Part of a small language model's weights.
Architecture: learned positions, tied embeddings.
Training: a variant of SOAP for these matrices, 502M tokens, 3983 steps.
Each number is 128 + 24 x the weight over the matrix's rms, rounded and kept within 0 to 255. Layers, rows and columns count from 0. Numbers have three digits each.

# layer 5 MLP down (transposed), 1920x320, rms 0.101, rows 1196-1217, columns 0-63
117140121114158153148111090146136145151142124120096154170142122089108124111135103101116167155137146095140101128106128157119127108150130147148152113114133109194138138135094137103135135127155175
123156122095099161125091111188132172137120158115108147110137144126084130129098103134134145104125108143155121138123145103162123114124145116134115101160131118094070113097137135158141129138129141
137101092149110094114134127137138123130133116136126130152130101169157137133142150131109139160156106101125088157147146131145132141143127111102113107138145099127130152166113153150145141103141124
108138111122116171079118141133106087103142141123139134093159159133111138138135122122099105138141112130083121132097117121124133112130126149134149119119118123170139161118122162138104100130110127
089121119137100128104146107085124117173112114097132134140103120129158102157138156081128139114127140122132160130115115140111129148124117143128139181112122124135183162087134091067183122114126145
128160124089138149162111142135099115085125098143083113191171122108147124151183123156166133108128105130120162115134111124110114129112121126105172150123118119139105092164162121118110097092100138
163109123164172101175167139157128128127130147158125091138117137140132117149144134094132098148155124112138155105126158093129178129131123141150118120110112103118112106132148120112135170124117149
122130104141124084154130133139108096159121117132144163180121149112163149139119103144154143105159121103130124145111114121138089140128139149145175145135142091112118116119105124113127154102118160
125116115110155104101153115145095062144130127126094124139153114114149103105125119108155151134139136164112136130104120143119093078123113153099103126146120168092104144140185112110144135145093099
113132111124100158130120145120153099098083154106150124153138124114126061129121098121134132178097157133119126169130138134064096113142122127184125119103086139146136125113124145126117153137175149
083112174157084107103139142154170105144137118110143101181159140137085099143139097099161134167101144116126126131107124143102160139150160171125143153105115085091193133144166137175166137143132104
162151118164124150149081120159114107181148133148114088137081125124130129163083119128090106169114156116107155154133082091131145158108125117083137162106162121125125133117138156158102102159124142
080123124107189157115162139098089136145130140157139113120121132136128124169084076193124135148086077154097136122111151106122124124195136111137088083134127134123118097115142151145123151156132140
173149104092142144129127102096120079144090158105129168152152128141099126093110138148143129085114155153139096123116089112098110107126110126146142104139101130140159124130144119109144145094156125
124121108168140137126117133108133128132111133138088139088155133119124140139113116110159134156147116148171116131131114151134114108136110144109172112145112115157165132118156091162159150160160085
115140139103143095128106102115114151155127123153115115094160145143080146100143112135079094137145120140109141152092114074120121105117083154108156162157115147111201145149126138146158137128138158
158091151133171128139117076111082086090133103130146144100158159108137127098136148165103089132118167120126123122122091095098142120079123155098154105137117118148121178148079134085136129150162131
118155126100112070109114124101135150168163147118179116114171146137102118126156175102137135105116142118143131143111130098106126116143135130139118134163086125180143150158136133168124106122126130
158174154134141152114112117176101112110117144093145138179102138137130054101088156155105091123105134125139138120131168161147136150122074112160115139106146131054133138130098113101138117131121159
132132133140138101104144108096141118122148128110122118127150130106124146093123131103100103105103151147122135125141133130136123149122104123141099105152142141147125141111179119112114112125121094
155132140085102140134147170090092140137112107139126104129153151116097133115168125144128110092162129138136123096144116088069148117132130113143157096093103112133118109128114170136108152143110116
126130110149143123145138157129136118122166182135131134123113147129125125103116100159117129136076121163148151156113102132094185110165115123152100100090161107154130107144159088167119120129133155
# layer 5 MLP up, 1920x320, rms 0.102, rows 1197-1217, columns 0-63
144145148120135175063132082114157134138065109121137140116117135106088115118153109117132135117176136147153111184148143124143127137147076105160128128124165157111130090186100122168169170118125104
127121085137093141103137167116161111124143088168082144120136124135120137091135098085184165163099116130145136107096117133151091161118135149168144132106117149150144126128178170069083129144119147
135137154134160104125115107145134114133120099102158118139121102133129165060097127085089119151126189126156112138099153153137143135123115104146148132182129134090127113164176151127113096182131142
145122177131100125101123112172139148089119157139156122132129117136077115127142100154087087146126127076073165086153167133134075121133111140129110158103118155144099070116100164159079104079122107
144132133093122147166120122141097115114106112125161110153112142116112090112086143102150128122163145122145134114125136107173108126143131144144128128129137111107117111099090166123132201169140093
167105093092130124124148094117116137101126173134159126123110149116127179130122131183098122149148141120142108127172109121144139123088131133133102147098155154134125109131123114136164132086131102
112115140108139175170159159102113108112137130165113116084144118123176106096108109108089126186091144142104100140134122124123154105128136082125124141120140065136124138148132113128108136136152157
144102141126131121149101077121164123091131044131103132159170096096166133142079143154154136104084131133152158122095119098157064076191124144148130125140131099170116138138130141195177125126099134
117111129122111120135155117127123116078111141111168140147170132147106100158097174136119137133132109135114137140107118134121102164142116106133107152120171116130116141139082136148097086140107112
123153124109136124128158137081081164162126189162148112152125108120078140163114110108121152116129125120154112121170164132139169112123136113134069173117175108110111158128130132142129081154108124
148132126127125129135116132129121131123152122150154110124115093126151164140117145146135152133124089132136145128170140130145132113127092127101126116116098124136130094125077145127082142129134124
106102153126090142135121175113153118122122102140133149111142140121133143168085139145104148113131139102148115085120129150174158156154120157133123112103126093140083155138092120147131128127124135
105132140146112120132164059103139084163092125127152134107129131162108155108156111119107151106121128124186125123126140155162126139107105128178128126123134132151151101119137167112122129122123137
120179144106117166138124154136154101098149143125171135122128152124107135104106114089100126096165106135127138119089152108142120106116130142147099118133097170081105086123127102161170117089124122
143107075133181156085128163152132131137145147072142105134124128124110120128136160104090143129110150105119129103125157083151126133135154122124114157128130115115132142129122143135141135139106113
168133145149149140157118118126114091157164161130114137074192126135150136126086134093132098107155126096155146128168168133087114129133119119147147123105165188137127098096115077128175117116121110
189143094136082124105149156149185151156122104090114157073138155119103130134138162145132128124115146169102119121085103114108121078174117099127125103173140145110135112187095105139144157147149123
048132111122134091178138138130121150138131177138139133101144144116137125127139103119114158133098123131108112117141131087120149132152149144129128126127147103119128138077122167157105093125129130
119145104094134137137155092086092126153062121128122149123154101111148160166144113095166147131145068126161130110156121113092115131103100116148074145181127097134124096106130164103126135118116142
109110128108107140149136096137140083175127122114155090127104111114154105119104160121114120158144118096134189121135132140154148156131153154152092134073080135119171174161116129123169138102113198
097124092097135157138185133124122116158160130125122118178100100140138143105146143148111129153122138159094097151108146111110147132189162120092108128123141143104130088107140106112157132127136110